{"norm": "rmsnorm", "positions": "rope", "tie_word_embeddings": true, "init": "normal", "init_std_qkv": 0.0228, "init_std_up": 0.0228, "learning_rate": 0.00109, "beta1": 0.9, "lr_head": 0.00693, "decay_shape": "linear", "final_lr_fraction": 0.0}
Each number is 128 + 24 x the weight over its row's rms, rounded and kept within 0 to 255. Layers, rows and columns count from 0. Numbers have three digits each. The size before them is the row's rms in percent of the matrix's.

# layer 3 attention value, 320x320, rms 0.0393, rows 81-253, columns 80-159
083:157130098128128120125152107112145122100151134179123121106128112186131146059135131117178108139157176089130079154140079167170156116113121084152145121135128116128158123077175126205069140172108144137121131100092107121099097153124124138130119104
082:142096105144143147120143100190160111104145130170126074126112168115136103168139116112126133128146086138107134131166082134168118110142111096141109139087124134134147107123157177101100129155132121121154115128114164128136120129126128134134169140
081:100120080137083137114127143138112133068112166120120136111094082103135134148140118143088125171115128138136135104128082144118124141157142106098146103121133140104128129123174152089144118116158146113109082122134139123141108124125146153139066123
083:146146132159121149086106109088075115119115148128120144135109137148132093087147148128121117137122079128109149154139092149067134161121108098121127120158120134131142185127107092165153110124128119108132127121115108161088117125139096126086149108
083:087139121113088141138132122115101129143080113159143161166100138124160102113176123144108124144170145116113093137150109147077112150168144190066093139100136154115192128161105141124125123148131112105143145124155129148089129112154127110112134123
089:147157082114106102124128139163120141120111134105128116134212111158101123101126111113109160174145085133171093128118112135127150107179108076120125130115135119147138096151162114103091174110121124163127120119077114128090146122125140144127165134
086:153080162138073121133106126194155110124130157070111125119153125113122087160154163112081154113107125071135101116150144130173173142099130159132125135117139116139098184129110114112157137105165148087119121089190147112118123124131138125118121158
080:110128151136108125162132169168155121162109132127138099116135106161121134169124133110129128148142157131116117094129135123178113117091123173141137113112139106116130116088100169128158075108129121146180110126120127113129125142102139140138158121
080:110127149163098170118114104149129124140134126153119132131134138122101124141117168077119152065114105161118099106130117135139113116147067140100112134076149108132078109130105106156133090100142106128142076115138138129175135135102073104126103130
084:157132164188138109050108136119167140135147122098110126109092130094166147187118134096150105072117107141152172077107181150122150131165099149133112143127137125139158123134115082145128118147128139139206135145112141124103108134116113142096137131
081:158136151173081115119112115125130105110169112149100117122109094122188163089142128113118065109124127188132109132110131127145142124145101165120111112120149134140166121122121126105149161115123122136091113139092089154151134153125161112131104133
087:127117128147152117182115138113141108125084092161125097099139094082148101081115126152116088140099157111109091133151181124090171130101143139116104110140121129102118166125124126144111133153132134148128182123128100118168135134110151133129130123
088:113113161135156119123122171116127131112110125166099182135113153172130177114123162121097138119140114131117204102136126150139107152131180157116131168136104160130092113153154156118125173124133140077151129145125101147096122120125165144118106092
081:137146096135098112063132115155136110123115088095123157118077124145150115118124172069114078089155104144109154146135172100130108147170131127166136101110099131104105114139158149112146133082087116156161075109144155112099126129137100119142087163
084:117122124165111135085112128160132114129103100115106100128141098149090123148175146135124094101121118125148153103089128110108130140106113128138119161088111113122184108108125155094132132098142136083123121122110110131195139126129122119129131150
081:147103102123182095131138191149145103126151094132152112102129154165133123156109119140175119120131136149153102138139131142151124127186188099149155117091114114133123179135128109110144177131140111110131139115143140146148113148144133141111149148
084:141178118143183125125144087119121140100087153085132135115145136125107087145141105101157154135161102144124121149135128117173116139088186089156142154149165098132133121137101099140100098125120089112105129147109150145176120121132090137137090107
083:148118144127101131161141121120129126113102134117136141144127092138131109104133134128145186093121196116162109110174104133087113103148136137088121104151110131093161070097083099180146116093171132126102125119132125163117147143125130151154128071
079:127107063163118137119127106133116104140161090136122111098109096146090089168123138183136109173133116120102123074129092096134117118170200153132131088154068131124101169183148085116112129120181155138153144127159157121140110119171109133154139133
083:132120121120120117162125177123107131108118111128106137105112139134093124162162139160125093157122076115175134141073113153131108142155125149094115090160104139157123138132109102102159114078127127126134131123115100147152108123176119129118112117
081:142114154070149146114123079131077126120110139161106117156118149153123132110134086129118100104132058155132131112075120115154137139130121146104094119154153118143164159119153159113123130127141139142160131145126139116111108114145126113110143115
081:129128099131141139120131135153178133095172090084139080151096143123074106084139087147153091134135124143138125174127119106101172124161113105171098138144140168148084095121124141079108110143109153112095147153064086119202123124140101147128078149
082:099122144147137109083087116126120119112163148145093107128119136125127106127158138113120131118111076094115111119117158127137123101133125163146128120122085156127108126103088093118128115086132141094158107115098138136151100131121126125167119101
086:059095079124108120133096133117153128124158098148121146096118127155105089169112162094153151133145161102148097118100094153122103095181085158146120151144128117101150136099130093088066172127152112146073104133165103123136133129147134140133141147
087:149107164099173113150152140120074118105146148080139155148157178115145166151112121154157075156130126144136164157083138158179131152127113122097126083108120148118112154128113155092134165137104114155118117159122145137115119132131119120106081163
082:148138096147085114103111161131140112131134172064098118096107124098112146091158187122162149118079067129158086153143122126150109121131098105056108089157107137086120110130117124101122115078123117121092135115092135138117123155123113134156087129
082:094162125123125141133130112168131112137120177096131134094177184084145120131089132112121096115156145138122123110134162102157099108174155148115118085124143141126136121147115136122096117111148141153112119141147175117114111158109132144059104118
087:145132105130111110125134158149081132159140103107118128129141106133141130207148089112156136145151123187100124138127070126157118110144111166118097118111120122148129131132181084095104129116103093158186136121141141139167126096144101140106142108
081:124152133137134104145138141118131153179121085108122097116159130161130121149107163117156123121100105143086084093103157094142131113189119149145113116168127137104115138158142098114120117116164139153131147120116127118122142111107139116169187144
085:138138037128097131095146140145138105108130133122131133133102081132173077122148076175106132113120124085111132167145101206100125132159139131134125138077134125146139118158149150149123161134121127141145114150165132128107143122122103146159107106
081:097143156111085113132121140137122119144125130164157120140104127186134110127135119134149087136127146135137109126073151137143136132165113134109113083101141150089147141142140122124180106103153117112150158135150151148098130125129115126158135143
080:060088106099076137117141077115101122112121141092143140127173131137075151122103115144099129167135115124166143114105114143154108133096106092137125131154142116121109143137151133089091133107175127119106096083120099132122110143135098175141099129
089:128079121127114140111147143158107113148141139160145145124119130156110150134136118123107065129110112099142157150111107131120138143138180176160102153150158123117122131103124135096189164106159100148140120146115126124117125148123127134118118112
085:161146098162177076166102141159158098115113104109139084128173131116141137116156147142110111186180110152110149091100102175118133118126119085130140105114077135131125169149094119136124128125098109111125142160148095130152108105144130129092141136
080:158109105122107136144133105151131121122119108161121127155134134145098142154144090109105174134176108144146148149109177142184128122153146063085123087103090105111164149146168119137098162123132107125153116115171163113113125123139122122160110135
087:048141123125101118118103140144123126182157121163139112137124131139161171142116141123144113126115137119125167088115104125129127121182115101088148137126105112090151154150099150148092165151108122117146117099146170127084125132127114124135134174
078:139122127124154165119135075113164129123144128143097136136116130124140176173101129118144114054115162122140172084171179105111073138134174102121117133138136105107108123152130121160136136121166175135150098160095112141092095100130144144149100114
074:099144148105150131151116168104089105163143135117156147117115111183169129080142129115138089108170090110101158152142128143163109117125134116118122170132116115123134144125176146084116116169121085100165153144138118129061139129132122122140127087
085:193142120112180116118135144123119136126138096120113134105092110171131172123121102119159134103130109118114121139161213090155132117134123103157148132114127119119111137091111119128118168151119101144134127128151118129164107096141192133150154129
083:107122123112143141119124152143145141144153108135144110164171152137130116187129095106156169124125144101105167129096172120140157123182126074161178076128150109092121115141179138110128160110125170148101112166162144100122136163118127129117096160
081:168117158134093154150127149123115114131199146163131118144125119094099142149128090101126173097159120093146152104144146130148120152094157135102124085160084117126100086117090149113136117138140170134126135163127148103085134163109136136101147136
085:085095125157157143092105173117156132143110126168140140109161134118159126162114140176128086141097115119109114108135162146126143093149122142138135110126138107127168143186154134135091130112135126079134139126166127139088133126129156156113116140
080:136090168099116127125131170129182150175144139087151107120099146112092146160129089117151118139123138109103129159091151162080159156117120128141124116125112118133131185098123169087144146115140129173169129150129122130090112108150117119090151138
079:143115161114093151154152127088146123110078079169125138130164134136135119101100161098103094116117128146125099141114155169119153155142139119166092120129163139158143130131168134104150139141109142170139095155146135103109123110128125130156162139
082:150092105152158152121152158117124121146172132121116128145160145158103148165144120112097134099130138162114144128108162070116111117157137129058112142161110139094081084162098143081158147112123122143131106157122113113141113129140153115165138145
084:075157085127074107150118089121153115161169157078128110125102125121071176165128140174117103105103109113126133110119088118112118132146118146079109140173111093113103127142125124132147100111158108109120185130137137127107109147129156126161148163
082:132108132139084119118114156120129133106145079146147097117155109158188100094121151131168136145126190134111163150153109148077160121111102156082139143135143129094162129108133155161120163125103148133106127124091104126136156151096075149109090112
094:146160122168142131161125131111139116085150123155169146119138119135136106086094144167101103138161126139197193150157116122102147116117104139176135125104169138131119114143136180163130108109125128140131114139121163131129138111112132121088114115
095:143130091140158117107116128134149123113117132149111125116124101138079135156131127127091123086096136129137121094112089101161129113063153117126143113105152118145141093128164082100174138103160158109122131091113157106127132118118152135204136143
102:159143132104093121135169124111083132141108121093138092163101144119144124102124130116195142085100102149151164134115157077108082147115145132134059157089144128118138201170147124138082141142132120132154118142141130111145119099144116132138125129
102:159153110146131121179124095158129128122123078087131148183177140135160110156131174087116145132130109089152117131134174115129131125119184122156068140093153126174119144139130118122148142055113149106154114128109123117139132118127102146145141099
091:122148061133108111130112152122083121115118094142137105126140150153089160111096089158141118135144145113126139180076108141110112138118144157154131143121094171075113110146136128170160125132099116182135113134127108128138141116171126146139146139
100:128125116084123124174112076112137126107138179137136112129082098103065118098152133128198151107137121119178122147146138122114157103110113099166147104121110124144117103115116158141122057122130122164146121144103133137126121091165117116074095144
104:129127150104132116160158120080146111118120160159128112136120111165146131099132133140151102132133095194124091119133121124113125131109109154134116124123143131104131148161129121111100111163093115132137159132120082096147121161116083127127134124
093:122073162120101139123100104126131130135098173125126123190113133168121132128124146076120128123123118116123169148143073133123156146131119087163145176111099155109197138136127122142121099139127134103156138145126123103121150119139159141123078127
105:151063115132108137105112146146088117136145147081129124126118131108153159192100133089130093130124164093128141086150094159173136141086178118124151121126130128113121112123172199142083115126140126104145135163135083137169128138104110111141107123
098:109135146132152118119141136118149120091168122145128129086150149109147138113129107129172158163126105169152156107120107175148127163112098083177165143156098108108130132126113103106121146170147104136110143135156138114122101116129131118108094106
098:144120162136127138115177093095123150109091169127122149139112127159160078146131163179144094104144103115136172169105157135114091105120118115155110126163148095116121177146150132097165093135109114145138094162104091137134121106142136103135094106
090:166127093166142121145145128135115134155144095144142140107147138135142105095109147129101149085129123159138129131133112114109144130112136154128094114069096120154120150105110150123102155105119109124115097143119124129151139110109174113150130131
099:121126098110096089127150165119095133153174127145138149132144116098144100104117119091154135122168132127120118099103088148082147140135088133059136146143161117142155096109099131084098147115163132146114160122114151106102123131157136117146120125
098:105165145090116152167127147141104105103129137102165112122119121101163121104121149141088104171163121183136050139135156129112108120165075104099117102116126113090127173115068133117079126172152126117110147075138107121096148125119136129126132172
101:148135126178149156139119154164146128093149094169119160140135132128117099160111105146094157130122104116122126138153119160125160140132152173136139094129108118151160117125129108144142096131118127155125104142154156137126118136131121112123115127
098:126155118145152161109101168086194178128133129135159149102175101096123142095127115126117145111122132118154091123152159115106102124157083107148140103115147154158114135113146146110128141096115140126112126132118116110130122052122101154159137134
083:129146121146131119143128099137112139167147149143110156105119140141143118070124107132102098118152154158161175148133184123133159122152161141121105082137117125094124086117107126166102121134100107158162168136117140104137119132133108124147133116
089:099091134148132119103124148116172088118134091169130122092148110129098080137110125165131142164122148137122141139119174111126108127123099138120114141145081130124131128133136103126146112128117127137115129151121119122104158119157121094153116162
096:140106174128099139139156144119098117151102115096129163106134140117122100158085116129120166084143129126143176178138158084156112126103152143114130113157135123134132136121153151150212141170183117175146115106160168144142124096100134118110088133
094:128095084149112117132126112136119146136130127084122161052125154162131092120102137155099099148134146119103159120149147096144097135137135130136107170178093122131160138125148104127139131137178122088154147142143130121127132125096096147071104123
101:158157123131152160166099086081181139148161161139134140115059120126093089108131146151095092116104137149149107098106110073113141116081155118145136134121115136175164168138160114119171123162117131153124153109136099113133117122143133128127147169
089:142127105152083121090158135142141136153142148121106108129188131133152134170115127103090059161109149109121163138131173143141115142077178081121128116092116147168043085115124144095118163090126135125086091143092131141123143146113127138118114128
102:116149130103149146151139133111118103148176154183157137079114096168108132096129111133110128111119115138129158135174098132152158125132090146073103155129128118142122113159134121145121161135075109134111172115143144116116106159118108126139128168
104:103148145142150143125114113138157133110106109130137126152116127121129117097131107114119194166149151141095108156170084121110126125175118114164149149129101139120122119127175111150100113088168173097110127103123107126143125145139147120149099157
089:118155118143115131116112138148125189086145096110134125104119135138067090124117138146128145123171117132134120120137139173084060130147089106140092101134097157091128153186116092126090110163142123086120134128130131108103111086155095151081104152
082:122108140157153138107135163134128097089080080101145119063119142111124146118108170104159142160142132155140139092157130130101121131122112108106125125109093132089135189116112146128119071161151115148111092141151135115133177094116169104117095159
106:156157100122123116157126137147059110169121129084121149124132151122131075141107134154159119134138157089146143149123158138104150118120168185117111060134132113135130127159090096106111176110146114152161102150115117145104150104134113121096127141
081:133160116118155135131097104144187133098153130156155130111134107121150150136134088163098120154125159145133133149163116121116173108165118075137131155105075126173126141077130164082165082157131156143146158095091120139129132135147135118137129102
112:132133143170075110120128155129134142100129089099099136109128106122184122157137143058109105155149120149137155100104142108123068111116131122124120160129123120133083183143113172106111162112148106088113143121082138162123127131129141119128133108
095:157068123089116140092117158117141120038105115081120157153090134110149119093141140164091141114104133145148138118161182134125119149100118150176140125135153117130154090173119137157094095136120171134142096187136110101140141145133126125120099144
095:091114133151101096138134098130132117120057110088108148127146160170137134129154163097127145133120093148113156114121110134117121125114095139095120155134135102166144179141112112119123130132173133110146121093101100122148136122149123140134123092
112:129115115075122137094126139146171123099094139163138063142119114110136131128104121097173135160168107104057111128093153137135131142153133126096115171117146123153117122136121125133113090140121117108127114112131108133160159159120149129122117144
097:134135151133136141122116126117171168149111091150117110115136175124116095101169104123152142136145112146128124147117144122140190123117113140107123089138090140133119108123150143146161069178176157150107145134117160117125152148148142118157118134
090:094157103118146122150141175125156098111098102150137099111175143137124101126126118130060105169183159150096152150118133099123161145151126151107123183112133143126105100097095130167123088125122138171075123117142149141105137140120133133098143124
103:131126118125138115135141147132079132097100078096136152139131148092149150112142120136121146164142119161119154153121153084086080135115124162121123142118127130136086171123093116121129123128122125115170132093143159132189129144145107129131110130
090:138128097106084164105137141137169164113137111140101136162152183135081090160118129086131128157125136100126123083111118137116105119104137167154110076130119129137116128147123118128124109088126126104125108148114082139159137122119068128137156119
103:134095169126141143136110117147110099109120114139132136140111135130101132121129134103107115118100140155131116194137106109118134096128139134131104063116136148158095151155132171174189093108151140147145132097155105144106125161140151134087118122
099:150170138109122136122133125111123126143131130101126122146138105137138143111134108098141126095146095116163105146152134099116125118112111165146092102108107116133100172126165135104083126111087123155151134114092168148152133097144112119169117165
097:132083122145106148120132106103124094074106151164148093153157113123089124103132204137132083170130130137127161116117098102112147132117163162115096138088121132138156142132136145158133126110066114105144103146131120100125139130163122125115146149
092:141110148170134093158104133112117124174145183092143146137100158118120156101104056099121115102066074095154142118132057048109116114116112121161108137092092143099123154118150162086150188091146135106129155133146169115124119117116126137114151152
086:128118129170122115136121160092089130160185128167117113086143118142118104116146125130122126137131134127140103143147119113098112118098153108122142137092082161136078123119134138153139196186099109130130154136123181111120097132128111118142127117
090:136165123149154143121121127092181163098120117153101114093143102129109148137110125151124140118134142170151168135153098168167115112113118119153122114198139099160142107148132159125151101124107149122138096117135092129113147141129154123156094149
090:152089145182129107122116134144143118148144128117175105162111096096133128143137108116125105118063126121178125106147107088134170128139140129173138135099149112093116105144166151127104126080144133125073141151119126133143139154144153125133172142
112:163120098139096125087128114106138131112131117125154152146140165138188148117122116150118088093126091122133143167131120126131185163143111130111117092094132132128153100160113110164124110089121109125157116166146111133129150166131161132120142106
094:136136124120153141129118133125133132129114144160156102120124155105102143124124118130160172109098130105137164156104123073141136098119083089121122179123129140136123123144134134120159106103108137117139138105129142116141129142149175134167176158
100:120108163104121154123146126129095105122116072115117161134077133143111114158117205093107129135119144142100089108090108106141124127105122154130101198137100112161129138134102125139150105122142093129126163123118136160107116179125092105113107111
103:172193106135150108154128070098138099156113150122093140128104145090120142129141137150147110116109100115138122120123167154141136115087155182180144132137115120157135153172169123128135140116072114136128118127126066162127123130131122128131125120
099:102141161126113112154117129119112132117091146102111082127152165144159063126142111080135149169150135159093133135156116177131090127124118144108111095155144105098181131139092113162158141173139136088113127151148131131093104126121156135121109126
089:102093137124124123120141078111149144132087143163144102123125111120181101139128072115151160134127115122159128114136076103152123112169137093138119196157188111114159124112105091092156143104148102149080130120132150120137143150127144129171120119
098:118141121088084126130122119140061140130120127090116163156165150185132117142129151087099127151117174149127134140147167150127110130129132157094153116129134112124134096098067135171179137143156111094120106134148126169119140144110123116106114124
105:125113083124116130130109090123154127097124144147128114124101157104115132179096091132143147126139140114119161134074099126143174120139139152126159127108119134096165076140088111143148108153149112153081126167137100153131147110118130127128128136
089:113141134164118170164106109133134130080145174114108148146065100147129102129141158132119121088137123136145123117141089119138141120107138094113085157116144087117152123106119130163087131129163136093191159117094174104105146100118118123139134104
084:147153157120142143163117107086102120192131109105141162182144133107143131147162132177155105110137154100094118145133134070134143088112103116122156114122148121109132101141148167174129123080079158072151120187143158156147139160154162115092120124
107:103110102122114126122127161137129107119141117133140197116141136144116116128120129177090134142157150135097148151118118144088166146129099150074122198130090129082158103062107133164110124163147119150119137128170142114100159143135070135123097122
099:123117136069129088107142063164146116144128103095128155119128082113113123105158122131169170104133144113161131108090142133166140108147090121154112133143133118169077142105100139080110118095168097128135153123082096138132133107151068116143141161
099:131121096113128171108122134128136120127130146144146147148120143158087126107089146117109103125157144114114115129120082153086122115156134141089113107156155164152099172116163104123171157137082134113134171088118115125129119152147046135148153129
094:126148138117107146154175129146150139136120148072125094098106141150117093193107134113135141147186109099110127159079090107116129121136118083136108105124135135125065108091099141115122148092150103152132131126146163130107122107104134131108116132
102:139097189109144124159100168140147122135144117142135120133114103139083142160157101138149145102104139130161106155129095100112133112115121089119129132109117121126158173126126171107161167158137115151147098098127154108129121090163133124110139137
101:142171084114126106138142124125153123101130082164127192139115121128155130112133112146082128142160153104076150108095144145126185148141159151173136129110151137144115093141138114159120113129103150147122144142126132131139141165125074131169140132
100:160130122092119128105120120094164156072171112135162148085128138099151158113130111166170137112103122112169137117098179155158118113143117112161156099154150151111098127127102133099100069145179146108080114143121091099173115091132110138110099105
101:105152122130164132125148196138112105115141107141121141124127126102138131095134154131110185117105129109114115101149151156105158132125104140140141125161107120128140159136097138133152094176150149155114122129153143126141130106120140106083123091
097:146112173150151117128112122129142116123123091144106130101108053156156096135148169123086116170181130150170145135146156143121184117118148121171131113136100100153116130106135146168141131131131100191148132126112107137129121176142200098128107132
083:126156095136132110171139159101122129141062111122126111096123162148112105087085135128134165155157111167090130126119124137075090121134125139131115123163111150123116166142125129105162168111099096108157105133133114113152142095140167149106111191
096:102126081097197123122140138089127120133122069121112125121098131118132146139125133142126132148153125150089113082120110110137140148154085128135157139154127114097124104149135148122119122123135152088116099127138163143140096165096144136108105159
093:132124099089164152148151141134130124148118101131123131127120123101169124150105094131068163079106094128156096146142151147133120133147116116123121102099146141129140143140167177111101159137093132136112115164118101114098138134123082134120120186
088:095192111128169151146135176093138131126118130091116198101076111111102152152057141119150132169111158122108093143134124102111126121125107136111121140128157162114094144118089156114129173149125105139151126176094100138170110131129102137112116156
088:149164131103134084165149144096136149113122093108117135112151091157121118127129090129133143110166148110134067126082099100092122127111116153151126164095151152130132124089096164148190062071119078177168121123116155142114135140134081135115167146
090:102137105117115101138095120113116133078146138095140106139125115172090147129143114133151128174095117130124100102108079115193116133106081170114115118131146129128126163117110138128114119121105100155155127119126135151131135089147147113129102138
085:093142112121087105086111171115115103164117110084112100115095162127097148106146105144112154121143071107098130136173128138095142096137129121166146116110108116148148105171131176105163104119121100099137075151156142112129126135132133137134168152
085:170138161148162116135145086118114111122106155142147111161092140113133145111111098110159148142133153114094152103152157088158113093080137110080166159100115112129163162113097137128107089120132149133125153101136124130150145117108136128083144084
093:159151164109162114126124151125126147136114126120124129167158077136089139086107175135120121125136115107117097133091099122136133121112104120133163115134112127133055135093109145173127108109141132102123133159167105124103113113131116151110098092
088:145092153176108144145148115089135135134147151134123122148194124105102183151114185100151176109116094153130084152108134148123160126128137111146147121154161147101130172157108130147148111147111134125139108124172102125099142155114121124076140092
091:145121126128118105163131109131101117129129118076149128113101136158148147168131124117125143155144127129128117089120116140175126134124129141145146110099140139101141149134134101161112080113140148134104108152087110143132091124117119156101095140
093:136149122122174098160133083115140098137127106130150108113054121130157149088176061096098129135131152158147139133121139050129115137161135093128122123131112111147144122129103091147155105119150137121138133151119155122146134112126071127135126103
091:121107096136146164099124126109123152122106091139117103079086113106111164121093095127141102137116132144151141097137114093144137116130176110124147193165129110134088189136167122087115143102147139148098129119097114146178161108128111134145100096
089:122113139101103116147147089138097116111170138136119165076150148156063116099121203129141125159131148137104115139123155117135171115136171090130116131148104121144127147096146109096142119131141092094092142140151133124108132108114122134154161111
086:101089126106155126136153140145137112159074097084120095147123136101132121124142076102110183108159150123122132158123142143155164118120110102185108121188112134139164116103172124125131084156120134124114101114167159086131114120122102143136123146
095:086137088116124091151101125124135141131126189137132164112100158101125145188123108141156168119131191128105092111109180106127129120150158094147119160172135131082145189124137102121089144111080105151142122082075160133121115101150162115093155101
084:148105111117141132197113148137125143116155119094131129075138139141118100150135146087113138154107127105174122144146125141161104107100114079088133074111117124149141162164113103150150100110127142098114114100138125135144133146145154149137082128
089:131107110181111110159117116123116130151132147133096130104092115127088107106149150106083100135162100162078114135140170203120089142157143116117138182121136122129109112109151096133091138128118126109148163145137127154107146140137096125129171121
091:095126106158111132155122122087160111155153169134114120101143157106121165110139113151119117134149127153101088124122135113189162116157137060114136189152130135138099167148119133171120137154125118119076134159129133164158146102131145128194134135
087:104157144147164151102147109130127130139149135157135144124140153064127095139104085171160123133124171149084096135105095140102140099137127130157147146145142131154130136127108089105109092092118145123138134091119069128157136158117112139132122115
088:100160157101099125164116156131111138110144181110133122134115126098131148124113149133124105139097177144153098091115061122107159117122118125129096123174118141125139086122125142101125153098096097123152134140126115137153130143105146120122128142
087:126142132137117107137148172181109120142116077092131148159148135084132114108175165108155168126126133119161135109140091175103141118134110096131124106078116126128157115129166179136126124132146110133158096143139136127123122124124127138172186107
093:098120141128122134147143107130165124117118092100113162090143110130120134136123144161066119168131112115150120095148171154114181133096152136167117148080112103128102119124165141103119127150121101186072143126157146150127135100132087108130102120
089:131117095136169115136121104123123124127127132161137153112129120124151117132088147179128137177128101113087167143146079151169098135109110125117141111131109129088134153161136091144099152144151127161156138166138127129074150156133116130125210091
090:177095154147135109144109083147094117131151108120115172154121128168123151084150208130158160149092116099118121104134126065139139146114071141137121140141110143083128182089168099112162153132111130194112106141133143142114122149152095097093098134
088:158120088162112128135139175146164127094093114134127085134173131134116099099157140154135114117146146133077166125113166155102116159151129146108140170105109114133139108098132149146093156155117158086094128133131132125148112147146156127126156132
086:133147078151146161128112102141118131118096120142131100161108128117168148120132090114138079070123184145157166090135113156082144125127141113157134124121149140119108093154124114157162134123133150122119114114096124136112176144094120126148114152
088:091140133134148125116135085103125141168140175121139133135121130128120116133079190122112128152121158127140139146175087126148134127173156120124129106122108098149086135170102086094116117135183120137118135152120129116147114128110129125125075131
088:111175098115131134101152087138129122134090140118114098158107110117138145108151127098114150117114147156152119153155164160136118133139195122124158128137134138106137090116079191127121139132122143077137118142161126136119149114098089144154135139
088:118147090138103120139119190115114156143083128146126141171134140089118164168152188142103130181141196152101139140115186128106092148133146189117125154112104121127168166132166126077112097103152127134125150134124152137135142164138123134092117130
087:129102110121122144157142162143120124124085121127143122111129126145125128160118158147152139154144159174110145103098179186113134148118119146135109140154119129137139098113173093196149136145113139127091135146132092115119143149101085131120098151
089:165164116140118108125108105068123158118113137104143123152128142113153124152092177134134089114173126125137102110106124088157124140098102150121114107133116131111148150126107133166124171118129115148113134088124116123113153122137178110136138177
087:138144122118123113148149088100167133108117148114129135147113145148121124147084120116098118071124106129123154124148126132140124130132079102123125148170086105150093110139144098150112153136117125182117145111079135134117116126133076144148131148
089:095114152120102128066116135137122128144122142156122104127092141120121125081148110155135107113066142140127106121094143129133151142165094075135139138128130121097172095142156136160133126145129130138114118139098138111141118144154171134158142148
089:114123152084166147108123200114190115109136174119111152123139186114091123149137113097124158127122087159094146175172114153186111104096104108140154114163121138121131126129140152094173114148119141174089115122135121136149138104131146117115168121
086:132118106133167131067136074130103126149131138170120125126115101137111106104131077090072126099104113181077120147148140114118112138140139122080143123089146124114067125134151124158107155099125129146114137137104120156111110124134106130143150136
094:130099096137124127088129145095168114135118131128116108146128116096146149119116122112102148144150184098192098119157198100127147144146152080140122134077117120141138143157148148069074100136128134091133118126096156095130129124128116129114058187
089:130122097158114121150143160130151168134140155061136137137139162104101144145136094156120148096156095104131120155126137181099118115120131098089100133131124111095126085128137144132133115139131133127119125154125150119145116153103132137106131080
088:121147082137111132074151130108097114177147112129129149152113146087156158099117161134123114145149107096139152082135134136147139131157157130176144123185128125085121142146124148124133079180112120167123121104116145111131109108138169138107133158
085:127147090126133139129142142098120096119182128113110090129078153161127126087149155130134139178142131115142132138087117130141117161158133100170127092157107125116105171131171156105145150092112144144143097123121126131144125148150142130091111130
085:146134170113166106153123152162085125176118115136135126132137134132120128180135105135157156100145102157143174146130119118127085129088128120102124180152173153089157137141168147176125158145166139103100113119165148121094133124141167140078183173
091:108147116092166121150142115142101095124105111128135093122125133182140109106127113168120148132128122119120105093138124118086140125177150152112142150161125132138121121112134137133131156173111162151119158145128142124085122107112108132144149092
092:132085120147168112145131066154106131107098116084100148143158112145122138139105110155138151167146159116135146149123142114148152119133203138119122114143116124112177146126153119117153115162116155098108134115129146143126145139143172125170108126
095:115117093148104084130123150121133150144140183087145114111121137101111138194093135173135107111153158137165106136127142118155133117173153164078138143121129133136135090107095128129157089100146130133105169110122131123155103074142141130134161132
096:099137143133087129071135118106110151109078138163131123141129162117125115114115099169116148159124085149136113161105164076118125131148160118113131152161134129143150112096108086077142130080154120114114161067131130118110109123149142112160132114
088:146123091099142132073118101132148135131072115105141128181149158113103127127129092164176116147113125138149151132138131117127104109162115133077154090133119152080153092147119114120163138167139118144067134088149106137150169122139113119123105205
093:152115144145141130122115116134153120116097155126122140129095080156114116111087118161087122124144085135156149166098091129142176137097128068158122127088141131128120110075163132168111121133155094132103138140122086121132155119132102130169128151
093:072095118097120119101141146156101117092163085139117172143118158088106125151111179132115096160088148110142111146128118136142167144189142108137125113175113108130086154162105146115104093128112102094141151090169096137159131130138126115137163133
084:067104105133097092152105151135163081106107113158119074101159128142115128143138106131124088168108062131138103162112104133147108110146117111132125099133114135105174150147118179146104167101130075101123128153135102159133130130136146144148169143
092:158124167126154123163109083152121136135099135128142069122152147114103116135092124131141124072154111119163114154133169133116155112115135139140147110099143127107160094114123165148123141116113159091139110146123139121125115144132135131151137112
091:152144101134141154113142129121136131152159119149095125119123150106131191174110114117116166163133067142135130089139106138101158158141133159174116157161158133127156184139171115094099099141121131112096109133156118130158161132142141131116101163
088:141111118127118111130114119133114119081157149144117191134114129135115105097104121115116176157143128139165103159141117137164170106160137118171129092143138117160114125146127105100123122137125115155123124125160134131147109136133164147124147171
095:091159160155118145057131073144128119165163137123149140099118138098106159105190131136125127183106136173103135161155130118105127122172119139134141130090146142150157140140165110123146136149166156123093090105197132130105106134109120136106137139
095:104127135126138149112106148126124122141116170111123151134126083081136160129108144171108088090129121146084120113100071118108152139115099081161120152128147117123089067114084144126127100143130094165144132163085153141137125131148172111115131149
089:140167162125164128145117136115097124163102072129128117139110148126119118160106153135092119117090105093120131146116151138152149126125123100140100118118168132140120115159131111140160143095137127123126120137130103139123125110111135126122107108
084:110088069143127136126124141145148111160139093149161115110076088144131089105141157116136124136097183100123144120150125110120118125112138153123130129118062112144123132113110131184145092126129099137119089128143123085182112162135122130079106100
091:131128119174130115103097109159145135166071098115115097120102142116131149118151148106110127097123110151095134164150159145117127127108115113135100095080135136094117105117066138148108093126135151152153136129145116125126140121147139127170152143
092:099118102160160137124111139148094131143097127143139150135075149095151145136137096172074109181127104139087154096175101177134117145093144146154120111105154123123193132171156132117110116185171096118103105146137129117150116140120099114105134154
090:103102145143127131097125099137138129126133094152138097112125138115112098089145075142127160087105142109118154075131125151103106126101081147120130100155131107139154065095084104140097145127106144122127111122150134136132120111109111144148123128
092:138143113094113121137104152164118137139146141127117173145129084106135161171126171131119161106101120135145143110112144117113134128096110123133148128110150123116139148093110119108122171146135154189065076156123104130093151100143122130101156116
090:117130145162136155109139170124159129120121141078130170100150098112096153070121137102111112087140122161093079109120075143142148143137157058128117165139142143152095152163126135152154090142113094137095129128137137147150131137111098114090173082
092:119148148130105103075095174092116127121157136091112133150091100135110138113135114143118154110102196129087139156111109138109180134089084150136136127114112132122104118150119121140109142156147118140145088155181124146154131111138139140133123138
098:113143149092142137160114091138149117114171164167129142165154114124112133145146131096145118105133092120079161141094103123154132134088122142130111108125127117159097172109120116124092133149113135155167133124083168138154105115136116121124083115
092:102124142125137130109101122139108150075130144169118153124110114048066154126136153120112124138165104155114135121134061152137138128112155156082111133122161115131117115134168133121134111173133123107164143124091124143157127114128103108116134149